Weights of a small GPT-style language model, trained from scratch on English Wikipedia.
Size: 18 layers, width 160, 5 heads of 32, MLP 640 GELU, vocabulary 2048, 6.04M parameters.
Architecture: LayerNorm before each block, learned positions, tied embeddings.
Training: a variant of SOAP for these matrices, 156M tokens.
Each number is 128 + 32 x the weight over its row's rms, rounded and kept within 0 to 255. Layers, rows and columns count from 0. The size above them is the row's rms in percent of the matrix's.

# layer 3 MLP up, 640x160, rms 0.0667, rows 339-423, columns 80-159
size [100  84  88  97 102  94 123 123  94  96  97 101  92 111 102  96 103 101 119 107  96 106 103  89  96  98 101 112 104 108 106  98 105 107  89 111 116  91  95  87 107  97 105  97  94  96 101 106 101  92  97 100 102  91  96 110  94  94  90  99 100  95 110  99 114  91 103  96  78 102 101 105 115  96  78 103 105  93  94  88 103 102  94  90 104]
[[111 139 143 138 174 149 160  96 154 197 119 100 124  97  81 134 120  20 105 103 157 149 116  73 130 174 117 139 128 118 108  96 125 132 144 150 133 108 126 136 141 124 135 181 173 130 154 171 118 102 165 166 136 110 179 125 113 156 130  82  54 154 153 106 127 127  80 126 135 101 115 129 192 156 169 122 126 150 160  85]
 [147 133 186 124 156 167 109 161 129  89 115 147 154 152 176 108 105  92 146 118 213  62 127 152 116 194 135 114  85 129 171 127 158 127 147 147 123 114 166 105 187 146  75 163 169 105 158  82 134  99 163 116 103 142 143  84 207  88 128 125 155 118 123 146 101 197 122 133 220 119 185 108 124 103 128 151 107 150 119  98]
 [119 105 152 101 134 107 160 150 108  88  88 130 179 179 144  85 108 120 150 127 119 132 133  96 120 187 152 122  97  85 111 104 104 100  71 115 173 106 152  71 176 188 147 135 122  70 176  79 116 138 124 158 161  92  88 139 120  76 120  82  90 147 124 115 145 113 180 159  79 106 141  52 124 167 146 118 116 156  87 121]
 [165 104 108  96 125 168 129 117 117 123 164 135  99 160 107 154 204  79 111 108 133  48  88 199 134 111 156 130 151 152 196 195 103 132 202  95 194  84 114 120 155 129  83 104 157 148  61 121  56 175  80 121  79 115 162 171 177  94 157 125 136 104 156 162 136 167 152 140 118  98 103 132 116 140 165  89  80 142 138 167]
 [127 176 139 198  75 144 181 104  50 146  68 128 136 174 119 150 152 106 128 154 115 145 187  77 172  65  98 104 121  80  98  81  67 194 123  74  90 168  99 144  92 161 209 100 100 126 128 160 157  66  98 176 135 107 148 118 140 175 124 186 125 142 151 149 105  98 151  99 104 142 121  74 146 149 145 145 165 153 112 173]
 [ 96 117  84 110 180 143 134 179 143 177 103 148 125 159 144 138 112 125 124  39 124 130 158 138 141 121  82  72 103 143 150  92 153 143  84 127  88 129 193 141 192 126  96 163 204  89 104 212 117 147 132 121 135 109 146 146 125 157 168  78 157  90 117 146 136 139 162  88 126 101 156  76  88 110 164 120  89 151 113 124]
 [159  86 148  77 169 147 124 164 113 157 133 102 108  95 158 160 183 151 112 105 179 127 116 150 164 141 129  81 107 117  98  65  71 148 176  86 161  99 168 165 102 178 151 127 112 103 111 221 111 116 163 159 144 129 137 141 127 121 132 128 151 142 137 114 141  87 196 168 169 123 115 143 121 161 116 133 185 181  62 146]
 [146 135 117  95 139 197 139 121 159 122  97 148 109 148 149 110 210 103 171 170 106 121  96 135 133 158 137 103 120 120 103  61 108 127 101 160 118  94 162 125 153 163 137 109 107  90 119 164 114 138  84 169 151 138 103 141  91 103 125  93 151  59 114 116 127 161 140 127 168 117 131 112 111 107  87 127  97 103 148 164]
 [168 121 169  69  44 128 124  95  90 189 109 160 111 175  95 138 154 155 122 176 164 123  81 167 159 113 171  94 132 116 129 129 124  73 134 173 137 115 159 135 183 160  99 149 164 107 156  95 131 148 136 110 141  95 165 123 138 104 121 101 182 130 155 193  81  80  70  84 133 173 148  88 163 106 118 100 105  97 145 100]
 [155 118 123 135  77  97 134 124 174 105 168  51 112 118 149 118  83 123  93 146 113 170 194  93 152  30 104 144  82 117 143 133  90 108 176 123  71  80 182 152 106 108 184 166 116 102 191 124 153 129 158 113 167  97 140 119 131 168 134 145 159 123 193 127 115 154 166 121 141 129 170 166 142 122 122 179 147 182 111 145]
 [140 104 119 122 160 137 110 201 113  73 154 116 154 173 166 136  98  98 127 153 127 120  73 117 174 143 111  73 175 145 148 101 147 105 106 113 103 121  96 103 180 175 123 110 142 161 100 155 112 122 132  82 146 172 158 143 192 113 106 144 108 134  91 131 154 118 176 128 161 187 137 200 113  79 117 119 125  80 136 136]
 [187 110 116 158 152 126 116 124 124 125 116  84 168 121  64 133 139 154 159 104 140  93 170 179 148 158  95 167 146 107 112 126 144 145 156 167 158 179 120 114 143 105 118 125  77 119 151 110 120 123  86 121 111 101 183  96  68 140 142 143 113 137  98 161  57 206 145 147 149 158 163 168 127 129  44 145 103  76  77 103]
 [104 121 126  72 104 148 122 105 161 161 158  72  95 104 131  32 146 109  71  60 122 138 101 168  89 141 203 140 116  93 164 137 167 139 128 108 101 148 150  89 174 104 123 100 156 106 113 129 116  95 162 184  96 118 137 137 171  98 144 100 132 156 155 149 126  65 133 142 121 130 193 122 118  59  65  70 123 130 152 153]
 [158 106 144  84 138 164 137 130 134  91  80 146 137 111 130 181 125 146 168  72 104  86 160 113 164 118 140 116 102 156 139  96 141 121  85 179 122 111  95 112 158 142 118  48 151  93 116 113 129 170  96 116  71 142 220 108 145  99 120 145 118 100 116  54 127  41  68  36 143 125  99 113 124 114 144 107 111 104  81 140]
 [117 132 122 156 189  77 132 103 119 101 149 105 126 136  98 188  74 149  78 210 171 176 126 131 106 184 157 138 156 138 184  98  82 143 103  83 157 184  98  90  70 133 190 164 135 102 128 120 160 125 125 152 119 149 106 116 117 116 106 125 120 136 170  91  97 167 115 165 170  57 132 166 125 129 128 116 148 133 182 108]
 [122 122 114  81 160 146 155  72  68 140 119 165  80 100 174  96 156 113 123 161 112 109 100 207 124 140 202  91 150 105 128 190 137 112  77 118 111 125 134 141 151 123  77 142 101 137 101 111 146 152 135 119  84  82 211 154 168 146 147  94 175 129 142 188 111 165 144  82 107 166 163 143 144 110  87  98  80 153 201  89]
 [205 213 128 154 103 120 117 128 153  97 176 126 109 111 115 173 124  97 137 138 135 118  66 168 170  63 109  96 122 158 110 143 121  89 161 156 124 120 122 102  73 163 118 177 161 109  95 176 132 156  76  92 120 135 164 139 118  96 191  92  96 120 159 147 158 144 135 183 149 151 135 102  67 104 103 127 107 187 120 151]
 [174 147 159  50 107 121 121 154 170 179 119 127 183 163 140 141 145  77 130 166 138 123 132 184 159 164 195 173 106 137 119 132  68 161 177 119 115 128 125 131 172 130 151 144 161 132 155 166  95 131 110 141 127  96 156 103 114 136 128 118  44 139 110 127 107 143 120  92 136 183 158 117 102 161  84 112 152 115 151 129]
 [ 98 104 161 139 183  59 147 144 154 106  85 152 185 124 111 125 158 126 129 162  83 103 107 126 109  40 132 153 152 143 171 123 151 163 106 183 123  98 169 121 139 158 109 141 148 112 174 180 149 149  86 117 131 101  81 141  93  61 127 172 144 165 105 151 137 143 160 106 173 174  70 115 122 134  56 189  95 145 122 117]
 [160 113 140 145 170 176 153 181 144  73 171 146 156  69 154 125  97  84 116 117 158 158 105 114 187 179 148 136 123 112  95 172 174 123  97 175 134 118 120 115 127 121 173 114 138 184 172  95 162 146 170 105 142  47  98 134 173 184 140 132 132  92 204 129  95 101  76 103 154 130 110 141 132 159 159 131 165  69 129 110]
 [151 146 113  89  60 107 156 139  75 151 120 126 158  93 105 129 142  64  98 103 119  19 132  95 105 123 193 126 127 158 160 138 163  67 127  95 199 134 167  97 104 151 139  90 141  97 150 112  81 141 128 134 120 131 100 179 121  93 137  94 103 121 109 158  66 141 178 156 125  83 109 102  86 134 190 151 168 148 131  91]
 [200 142 135 124 143 169  68 180 161 105 186 141 150 166 100 119 115  91 132 101 152 108 144 114 142 175 128  90  86  69 178 100 132 106  83 139 122 115 134 117 120 104 100 154 182  94 104 167  81 135 102  90 118 153 190 134 159 176 108 178 128 135  99 101 123 155  73 141 153 124 111 107 161 102 175 155 158  97  83 126]
 [109 107 140 139  92 173  84 128 140 152 144 118  84 166 155 141 174  95  94  87 141 128 115 154 156 185 147 107 134 201  59 148 173 121 168 112 119  79  91 167  66 137 108  72 109  97  75 152 140 101 116 170  73 109 192 127 116 117  38 104 172  55 103  90  99 145 103  61 170 100 114 160 121 108 121 107  90 154 159 126]
 [153 105 118 153  71 131 108 114 112 146 207 136 140 115 109 120 156 141 117  78 108  73 185 134  61  99  78 132  69 152  91 128  73 177 168 136 164  98 131 126  86 109  98 125 102 154  99 136 104 164 130 110 163  60  92 147 179 176  92 144 166 154 119  91 172 153 110 158 129 106 139 202  75 142 150 164 129 164 113 132]
 [101 133 146 105 146 104 136 136 131 126 163 175 114  99 115  98 167 185 140 110  95  50 140 119 107 142  80 121 113 186 115 173 183 109 128 118 139 176 198  91 121 114 144  80 128 115 118 184 144 129  92 116 121 149 126 124 140 129 141 106 221 157 100 134 121 130 109 131 170 161 114 155 122  63 122 166 148 169 128  85]
 [154  92 141 143  94 207 102 109 140 110  88  97 149 117 100 105 126 115 175 151 131 122 121 120 140 138 102 165 136  70  91 128 128 133 116 156  98 110 109 108 178  96  61 153 157  95 148  96 154 113 100 134  78 146 108  67  53 160  96 137 188  87 157  94 115 150 143 131 222  60 131 132  99 169 136 141  88 100 130 139]
 [142 122 122 171 101 118 165 148 135 140 174 135 105 155 152 150  99 135 121 100  87 152 146 172 122 140 148 103  95 105  82 132 129  84 100 174 106 126 123 138 158 194 160 146 146 123 167 193 129  67 153 126 110 171  81 123 128 102 120  85  58  84 136 144 130 110  99  94 177  60  59 144 124  93 160 142 191 125 145 131]
 [146 121 113 155 153 151  72  88 149 102 138  97 136 125 165 107 102 107 113  73 137 137 126 189 108  96  68 148 100 143 148 170 145 135 105 157 104 105 130 139 153  97 135 134  53 148 174 153  92 143  98 130 174 124 134 120 118  97 108 139 158  78 169 151 117 121 180 142 120 101  99  85  79 142 149  84 146 118 112 110]
 [140 127  96  97 158 104 115 139 122 131 114 142 145 116  80 167  64 160 119 110 178 133 156 103 165 157 134 133 121 113 208  81 167 103 119 155  47  97 139 112 105 145 144 119 147 163 100 144 161 121 152 117 108 167 155 124 159 119 140 114 151  83 164 136  79  98 151 123 154  42 119 111 175 103 138 124 142 109 112 152]
 [118 146 127  90 168 192 117 110 150 114 207  99 104 126  72 104 165  55  95 118 156 148 116  85 122 136 173 173 197 144 124 211 167 144 169 184 165 164 149 132 165 130 149 138 203 133 152 136 160 167  93 102  75 152  98 140 120 131  57  67 120 146 121 102 119 160 135 123 111   0 108 111 141 107 162 137  97 117  73 110]
 [151 174 119  70 144 104 154 107 118 128 130  96 119 143 107 107 168 120 105 125 150  72  88  62 144 148  99 134 112 156  99  65 165 141 173 113 191 122  95 123 127 135 128 122 141 144  93 170 156 172  97 112 164 199 134 156 224 104 151 165 141 116  87  83 116 107  64 152 156 165  84 149 145 108 186 176 107 189 175  92]
 [114 144 113  89  90 135 170 175 107 140 112 182 136 131  75 182 132  99  64 188 120  98 125  86  97 164 149  70 105 127 139 145 139 100 112 163 183 163 169 106 174 163 153 126 135 117 147 107 114 129  89  68  93 196 152  99 133 126 120 170 152 173 176 117  88 136 152  96 158 138  88 164 139 114  63  87 172 112 156  82]
 [175 175  86 128 157 119 119 130 166 116 119  67 120 128 131 150 125  96  89 141  78  98 140 101 132 122 154 144  83  59 148  75 107  88 104 165 153  98 159 142 131  66 160 144 186 118 137 159  83 132 156  94  39 135 133 111 147 149 119 135  89 163 174 112 137 172 158 113 121 186 132 183 138 125  96 134 146 108 153 161]
 [150 148 107 160 147 107 121 202  86 129  95 114 183 193 104 127  90  82 106 113 172  76 183 140 122  74 125 143 145  94 122  85  89 100 172 166  58 170 114 183  94 148  92 133 170 114 146 109  96 162 156 133 139 142 110 113 129  84 147  94 129  75 108  97 159 197 146 102 171 172 129 109  89 105 122 155 102 130 161 126]
 [134 141 114 124 174 109 125 139  88 115 144 131 162 173  42 154 115  83 130  57 127 161 121 153 102 102 117  91 121  98 131 118 163 135 198 146 146 128 144 156 127 122 115 121 170 122 100 198 127 102 148  89 145 129 179  74 108 211  94  97 192 112 104 136 141 153 166 102 148 139 170 151 158 109 109 110  71 101 137  96]
 [140 102  99 174 127 134 125 175 136 139 158 137  97 101 100 113 103  74  89  41 192 145 153 143 131 163 158 135 185  55 130  53 127  65 217 109 118 142  79 141 126 112 118 121 135 130 107 106 106  37 126 137  67  84 171 127 131  89 166 133 141 112 105  90 118 164 140 153 166 176 146  90 123 119 161 192 116 134 122 155]
 [125 116  84 122 140 117 103 188 113 148 121 166 136 135 133 129 145 146 142  81 145 133 185 131 185 149 182 115  76 104 143  93 100 151 154  86 138 159 111 104  99 142 174 107 118 121 113 162  82 183 160 111 148 178  55 106 128 112 140 132 110 129 154 134 114  90 160 109 105 164 137 115 102  69  91  70 168  85  88 157]
 [ 76  87 133 100  99 141 136  94 136 150 176 130 172 159  73 109 151  73 140 133 104 157 176 203  80 158  83 166 128 115 146 153 137 134 156 154  86 100 150 116 136 134 138 138 187 151 131 157 171  82 107 152  79 152 142 102 144 105 180 120 193 153 113  94  97  89 101 159 145 170 124 135 122 195  92 139  85 162  47 116]
 [133 153  99 135 190  97 117 125 185  93 116  93 114 173 123 166 145  86 166 152  79 122 121  43 152 119 143 105  79 114 145 112 107 140 114 137  91 132 179  41 151 104 153 134 167 110 115 105 113 117 119 186 105 105 141 116 174 118 198 114 110 128 136 133  55  73 123 136  82 116 115 142  89 152 111 144 147 116 179 178]
 [102  96 191 134 113  80  98  84 113 118  82 150 114  92 150 105 120 133 123 137 131 137 139 152 115 158 115 120  63 162 137  99  65 127  57 134 134 139 169  62 157 141 185 121 101 219  63 178 112 139 132 122 129  85 189 130 177 135 102  96 109 132 149 130 148 151 198  88 120  67  91 139 158 159 183  86 182 116 118 158]
 [128 107  95 113  82 132 180  85 103  88 130 149 145 130 142 203 163  99  69 134 120 129 102 132 166 185 182 151 182 128 117 128 128 118  95 127 158 168 137 188 144  98 151 100 108 118 123 160  86  98  74  94 141 116 114  68 106  60 114 118 127 140  94  93 154 102 147 176 145 137  95 122  90  70 104 173  97 155  99 125]
 [125 150 151 115 104 131 110 106 108 129 111  98 122 130  88  82 156 133  95 126 120  95 104 128 162 101 139 176  73 107 221 164  72 125 186 111 133 133 102 174 154  85 144  74 105 123  99 152 101 107 134 111 189 173 107  90 113  97 115 106 136 123 136 152 112 159  20 133 203 139 148  87 109 131 134 161 152 185 109 136]
 [105 159 140 185 154 155 110 108  83 158  79 139 158 107 156 115 122 124 120 130 192 118 159 156  97  72 117 139 136 159 158 133 114  92 155  94 131 115 101 147 165  87 176 140 122 177 116 104 107 206 179 107 167 120 121 176 126 134  97 118 130 107 136 107 128 138 166 153 173 148  55 122 122 122 165 149 129 198 130 131]
 [130  77  72 157 151 148 196 103 103 124  84 108 147 138 194 143 139 130 153 134 100 154 183 102 130 102 140  92 178 140 108 104 118  63  74 153  63 161 207 136 123 142 161 124  93  84 142 145 158 101 130 149 149 101 136 125  73 138 125 128 106 150 184 145  56 120 140  80 111 108  72 108 125 148  85 195 134 169 140 139]
 [181 196 108 114 201 151 133 141 130 138 100  90 145 118 162 140 116 118 151  86  93  99 106 116 120  94 104 113  69 129 149 131 148 118 101  80 122 108 139 132 145 122 100 106 147 158  71 109 118 136 125 123 100 132 126 127 122 114 133 145 138  45 176 117  96 185  91 146 150 138 127 167 131  99 151 215 177 166  79 102]
 [192 149 152 150  84  79 143 171 139 132 116 134 161  99  43 191  80  79 100 107 110 163 120 119 131 121  60 196  99 116  93 120  91 161 134 110 164 117 145  73 131 152 160 152 115 119 104 156 145 156 117 169 153 127  98  77 149 128 120 122 147 132 166 145 158 134 160 136 101  95 178 122 129 124 120 111 151 112 159 111]
 [153 129  99 176  98 126 167 151 108  93 160 127 125 121 160 154 170 131  57 167 156 153 131 157 134 108 163 139 125 117 137 134 123 144 127 116 155 140 196 107 109 155  79  99 110 151 129  72 132 115 145 169  97 115 122 106 151 140 115  91 108 163 201 135  60 133 111 144 141 112 144 153 135 159  74 161 196 110  77 124]
 [150  78  93  97 120 126 153 143 109 130 169 157 127 106  66 111 142 123 135 145 198 155  99 176 127 124 169 117 109 152 153 212 129 112 177 124 108 170  98 125 115  77  39  68 145 101 142 116 120 138 131 119 134  98 150  94  79 162 127 130 127  69 115 160 119 190  93 136 121 173  76 112 112 109  97 131  94 146 152 141]
 [170 135 142 159  90  94 127 157 109 127 119 194 139 157  93 140 114 100  96 148 162 108 194 142  82 168 122  79  89 136 120 196  60 150 138 170 147 152 156 164 134 129 118 138 177 110 182 106 119 161 160  60 139 114 142  80 102 146 103 116 135 141 107 122 140 109  92 101 174 162 115 149 130 101 158  64 111 135 133 129]
 [149 170 134  98 120 179 140 188 198 104  94 137  81  94  54 151  89  99 118 115  80 113 144 115 153  92 140 118  93 111 158 129 133  93 132 222 116 182 216  94 148 109 117 174 127 129 136 127 112 134 140 145 126 158 148 118 121 105 113 129 118 140 154 128 196 110 137 165 172 181 125 102 161  48 135 108 144 125  94 139]
 [161 158  92 178 122  92 187 157 157 195 122 128 118 134 115 142 129 100  64 143  98 161 142 120 157  97  89 179 147 101 101 139 158 160 120 104 151 144  75 180 142 140 110 106 144  96 122 112 123 164  75 174 155  97 119 154 177 146 112 109 127 169 114 121 114 122 162 166 128 104 126  65 112 126 150 183 114  92 148 122]
 [170  89 133 116 148  97 182 121 141 182 162 131 129 128 116 142 131 158  63  66 166 106 136  80 105 152 156 175 121 127 137  98 152 136 120  85 145  91 108 104 188 155  92 127 121 122 183 192  99 149 106 105  91 113 113 111  98  92 103  93 138  99  99 113  66  83 100 151  91  44 161 137 102 112 100 129 130 142 123  71]
 [177 154 154 109  79 141 168 130 162 144 158 130  89 101 156 145 136  76 105 182  91 118 118 122 135 167  99 119  76 105 133 124 127 179 163  88 141 146 155 131 134 123 117 139  92 133 108 120  72 131 169 144 147 118 127 170 154 113 126 110 225 141 125 181  99 121 143 147 214 113 139 134 116 160 105 117  98 114  67  33]
 [139 143 111 102 102 131 192 126  91 151 131 126 158 183  52 150 146 112  93 207 141 111 133 129 159 144 124 110 169 177 188 111 141 133 156 121 164 179 146 154 165 178 137 121 172 146 120 115 135 162 127 146  73 139 186 123 145 141 115 100 132  84 163  89 109  97 176 155 153 127 135  98 127 126 152 202 125 145 105  74]
 [148 129 149 146 121 145 143 132 163  80 144 126 118 189 163  85 100  86 110 109 147 117 149 173 187  83 118 154 113  53 150 120 195  75 131 132  80 169 159  66 150 154  93 119 158 184 153 163 112 175 151 136 147  99 151 107 183 170 106 164 147 143 131 159 115 162 122 180 194 104  91 141 122  73 141 133 109 140  94  83]
 [180 105 113 179 123 112 135 105 116 111 186  81  76  84 110 106 141 136 155 176 131 110 165 107 157 116 163 145 120 101 158 145  80  75  99 174 132 122 177 135 174 141 190 123 174 169 148 101 140 106 125 110 107 101 168 120 136 124 115  92  70 109 147 112 165 121  97 188 199 101 124 187 134 108  86 124 160 173 181  68]
 [122 154 109 138 197 151 180 168 103 119 199  89  92 119 119 151 152 119 123 176 107 154  67 143 120 148 147 152 132 156 107 113 113 142 149 156  61 190 162 180  62 129  80 100 170 131 115  61 111 119 188  96 135 161 116 163 130 117  59 108 113 117 140  82 126 151 102 119 105 161  66 104 179 122  77  88 200 137  80  96]
 [140 152  39 102 113 102 171 105 167 153 165 163 134 105 166 132 112  89 113  97 149 152 104 221  98  93 131  94 124 129  67 209  94 103 136 113 144  69 157 134  62 136  96 112 140 150 123  84 135 196 109 156 199 138  78 105 204 127 178 109 144 162  85 185 156 188 155 156 122 167 132 106 110 140 153 117 121 165 119 124]
 [ 98 141 185 160 149 130  47  96 123  83 115 109 182 111  86  59 100 152 138 145 111 133 159 147  78 152 112 153 141 129 158 147 143 151 110 112 113 106 138  91 156 188 129 121 158 108 179 162 143 171 188 105 104 131 125 117 127 138 164 158 136  89 143 116 110 115 116 120 133 128 127 130 101 149 107 115 136 138  65 171]
 [135 190 169 144 148  98  47 117 114 186 152 133 140  98 179 116 153 121 100 105  74  54 180 141 142 151 155 109  92  96 130  41 107 127 108 161 139  97 157 121 149 102  97 121 129 114 180 130 105 163 151 137 101 118 147 142 104 150  45 132  60 150  97 116 103 102 121 168 115 157 132 120  98 147 152 115 153 152 108 135]
 [173 125 121 104 150 144 181 144  92 118 107 183 144 135 132 117 126  83 132  88 157  74 175  88 165 109  93 131 104  59 103 100 128 146 111 137  93  89 138 136 150 210  77 122  84 148 163 150 109 126 102 131 132 168 157  82  95 145 135 141 100  96 140 140  86  98 204 111 129  50 157 158 122  94  13 123 174 178  96 120]
 [ 74  79  89 156 124 171 164 141  75 110 222  70 161 149 202 173  83 111 125 155 122 130 136 110 136  90 118 134 131 122 164  91 120 151 166 101 132 126  94 145 132 142 139 140 178 143  91 177 166 106 143 159 101 115 183 119 148 182  88 148  95 111 103 105 145 150 144 123 176  67 155 152 112  70 176 151 121 198 120 146]
 [146 126 125 166 128 107 110 113  76 175 115  98 162 130 163 111 156 107 232 165 121 112 152 156 114  82  77 115 108 131 165 129 116 143 152 119  97 115 104 117 172 141 141 105 168  83 171  92 146 120 105 127 110 139 182 121  98 186 102 108 119  76 176 122 139 105 106 135 112 133 175 148 114 191  83 138 149 197 149 119]
 [132  86 137  96 152 165 123 155 153 105 132  96 107  90 169 128 150 167 104 109 106 148 157  75 102 125 111 150  66 109 151 169 146 136 155 131 100 190 130  69 108 194 135 158 176 153 166 165  96 127 107 140  90 137 127 156 172 103 163 141 100 202 143 167 119 104 111  84 184 103  98 133  57 108 179 112 143  77 104 111]
 [ 89 142 131  85 169 138 105 162 161 111  86 115  92  98  72 112  88 110 130 134  81  91 183 145 108 197 153 173 103  75 173  85  79 104 138 111 108 125 117 133 109 100 138 141 113 181 185  75  83 179 162  84 146 126 119 148  77 132 159 104 116  93 110 140 113 109  69 149 123 162 149 136 109 173  15 141 109 169 190  96]
 [148 113 123 145  87  94  92  57 169 125 173 161 177 173 106 141  94 123 119 142 164 123 171 102 114 168 133 145 200 149  90 169  84 133  93 176 139 102 121 126 124 172 106 141 128 132 176 176  24 136  91 105 128 125 117 140 104 143 160 117 178 158 121 141 126 128 119 153 136 111  48 140 133 224 110  72 113 145 141  96]
 [177 105 101 137 120 168 130 158 132  86 161 105 136 111 110 105 140  89  59 157 134 165 132 138 112 136 128 156 139 143  93 131 171  97  96 127 129 118  81 122 107 126  65 144 137 156 175 170 112 122 148 103 178  97 156 105 201 151 132 138 105 138 217  98 118 144 135  75 141 165 137  65 108 198  72 101 119 129 183 132]
 [120 160 128  95  75 137  84 138  81 141 131 122 164 181 187 119 124 151 135 119 106  84 132 108 148  94 135 144  99 128 141 137 167 111 153 198  98 144 121  89 182 154  61  62  78 129  90 178 129 138 109 129 174 146 118  76 143 138  68 111 157 128  89 139  88 143 119  93 182 140 152 109 129 124 104 125  91 115 184 108]
 [ 99 124 129 205 122 130 162 181 132 139 137 137 178  85 131  68  86  94 154  97 147 105 181 115 127 137 108 115  82 115 173 129 146  79 203 113 139 124 131 134 137 111 156 131 139  95  98  48 157  67 102 120 121 123 171 106 115 156  95 134 106 119 119 139 120  94  94 113 175 156 189  67 128 137 108 141 165 103 118 141]
 [141 124 115 169  98  88  79 154 107  48 175 101  93 147 132 112 119  94  88 157 134 103 111 101 142 157 163 116 165 143 145 125 199 105 156 175 124 110  93 111  83 128 131 189 167  71  93  99 100 126 110 171 141 168 203 140 142 149  98 148 158  99 171 139  66 105 148 107 141 112 109 110 102 123  81 117 186 113 170 141]
 [123  87 124 161  68 155 198  98  97  92 145 112 156 197 172 100 126 115 162 157 149 174 163 109  54 105 115 132 117  88 112 142 127 143 151 100  84 135 106 121 156 134  86  95 172 105 131 151 108 100  93 109 142 156 119 144 155 189  84 158 209 133 111 138 113 154 118 101 161 143 125  94 102  94 146  85 124  68 137 148]
 [101 104  85  85  96  71 123 165 146  85  97 127 168 107 115  98 120  96 171 132 168  86 146 124 164 130 124 160 137 136 121 156 121 141 115 172 127 123 108 170 142 111 132  70 144 100 155 120 127 158 142 144 220  79 141 104  85 184 141  53 104  92 144 144 122 110  64 164 168 120 147  93 137 151 148 173 112 132  86 120]
 [127 132 131 131 140 168 170 153 102 123  71 130 155  51  85 100 113 177 111 151 138 139 144 224 148 172 159 135 118  90 163 129 139 117 107 177 103 147 173 125  76 159 150 103 145  99  97 164 108  74  82  77 147 145 102 102 197 112 110 103 144 128  76 135 130 141 167 102  90 135 147  88 134 136 116 158 186 108 182  97]
 [103 128  99 117 120  71 121 125 142 166 133 169 143 146 128 147 106 102 100  57 159 113 141 121 115 103 131 151 122 153 102 130 132 139 140 158 119 120 139 150 108 173 168  66  99 174 155 146 149 145 111 155 128 180 194 174 120 183 132 102 143 209  80 111 157 110 116 120 177 148 123 128 116 115 153 176 115 178 138 145]
 [153 151  96 210 128 106 118 134 141 149  90  64 163 104  54 180 128 161  92 143 107  75 117 119 168 111 131 104 101 157  96 156 121  81 145 159 152  98 187 120 157 157 132 153 106  94 129 152 209 195 141 119 136 156  94 132 175  75  96 154 110  97 212 122 164 143  83 134 118 181 106  94  75 118 135 148 151  80 162 106]
 [148 111 120 180 121 115 128 240 174  83 101  77 172  57 133 172  89 137 167 129 139 118 127 190 101 101 176 153  90 116 141 133 169 161 114 167  73 124 137 183 170 138 178 122 160 122 135 151 122 101 140 156 140 138  69 161 143 147 171  25 149 127 144 158 138 113 125 128 130 110 143  49 113  98 132 153 141 116  80  87]
 [150 108 195 124  67 150  83 150 132  87 131 160 112 125 127 165 140 158 114 137  81 141 178 191 147 108 133 140  93 122 136 144 108 159  76 122 117 177 114  77  89  97 127 161 153  90 153  96 124 219 137 102  86 106  61 135  63  93  94 157 117  86 157 178 141 146  90 119 136 164 138 144  71 134 109 102 175 155 129 174]
 [154 125 141 106  88  83  89  89 108 118 134 154 170 164  50 106  83 132 149 130 134 157 203 170  98 195 143 100 129 122 134 121  94 129 105 221 145  76 150  88 136 124 113 112 109 159 164  57 147 174 103 122 149 159 124 131  95 108  99  93 163 131  64 148 106 100 125 114 109 136 167 141 112 125 100 125  87 103 113 119]
 [102 108 153 176  83 116 166 156  87 107 179 137 113 133  83 104 102 127 144 101 118  83 155 118  94 201 120  34 154 116 162 122 206  84 171 176  89 128 173  85 124 140 118 134 154  96  83 147 146  82  86 147 123 140 150 101 156 164 109 118 169 130 158  52 149  89 146 154 111 164 114 113  97  74 115 122  88 102  69 135]
 [160  98 117 101 121 170 128 123 113 121  80 136 168 111  95 169 115 137 103 136 158 161 106 143 144  49 141 219 134 127 138 143 130 145 224 149 117 161 138 161 196 167 156  95 113 148 142 165  99 170 138 123 125 162 133 101 110  64 110 135 123 174  90 186 120  80 117 127 168 106 100 169 105  70  76  80 160 157 142 141]
 [ 88 133  83  66  88 149 128  97  90 165  92 202 130 179 148  95  91 117 141 138 158 107 105 135 117 142 196 120 116 121 169 131 116 143 140 110 101 102 105 134 150 136 127 206 167 166 185 103 141 124 152 131 151 123  92 108 164 136  78 136 175 142 115 127 104 152  94 168 154 129 152 103 111 124 166  73 130 155 161  84]
 [152 141 142 143  79  90 131 169 140  92 133 119 118 188 120  91  92 114  77 165 118 123 194 123 143 173 116 102  96 107 116 105 190 160  91 144 127 137 100  47  96 133  84  86  98 136 155 105 119  97 146 155 135 131 135 114 150 143  67 129 160 109 135 121 116 147 132  97 126 129 109 148  99 153 138 142 192 128 139  73]
 [184 173 147 128 161 132 117 171 158 133 187 110 122 142 147 129 128 139 136 108 108  94 123 129 107 111 112 114 117 130 185 103 130 127  52 131 144 106 201 147 120 128 143  67 126  55 123 154 174 175  84 140 108 130 112  65  95 146  98 136 169 119 135 117  98 161 125 176 120 107 142 177 103 150 167 169 172 159  74 143]
 [121 137 124 155 131 107 174 147 124 127 131 112 101 157 119 132 105 169 116 142 145 224  98 135 149 131 186 143 138 170 130  70 116  99 123 188 101  94 136 190  95 140  97 119 171 131 112 169 104 173  60  86 166  87 111 112 127 181  69 123  86 113 180  85  52  84 149  92  84 171 112  92 143 171 125 115 133 113 113 116]
 [149 141 113 153 159 182 123 154 132 162 144 126 162  77 110  92 136 102 133 141 140 102 115 160 137 171 100 151 126 132 203 105 190  54 108 178 137  94 118  82 167 143 134 136 143 129 129 101 137 160 118  76 115 175 106  80  90 218 170 106  94 143 109 138 145 144 134 135 179 125 118 144  95 131 154 153 146 113 184 159]]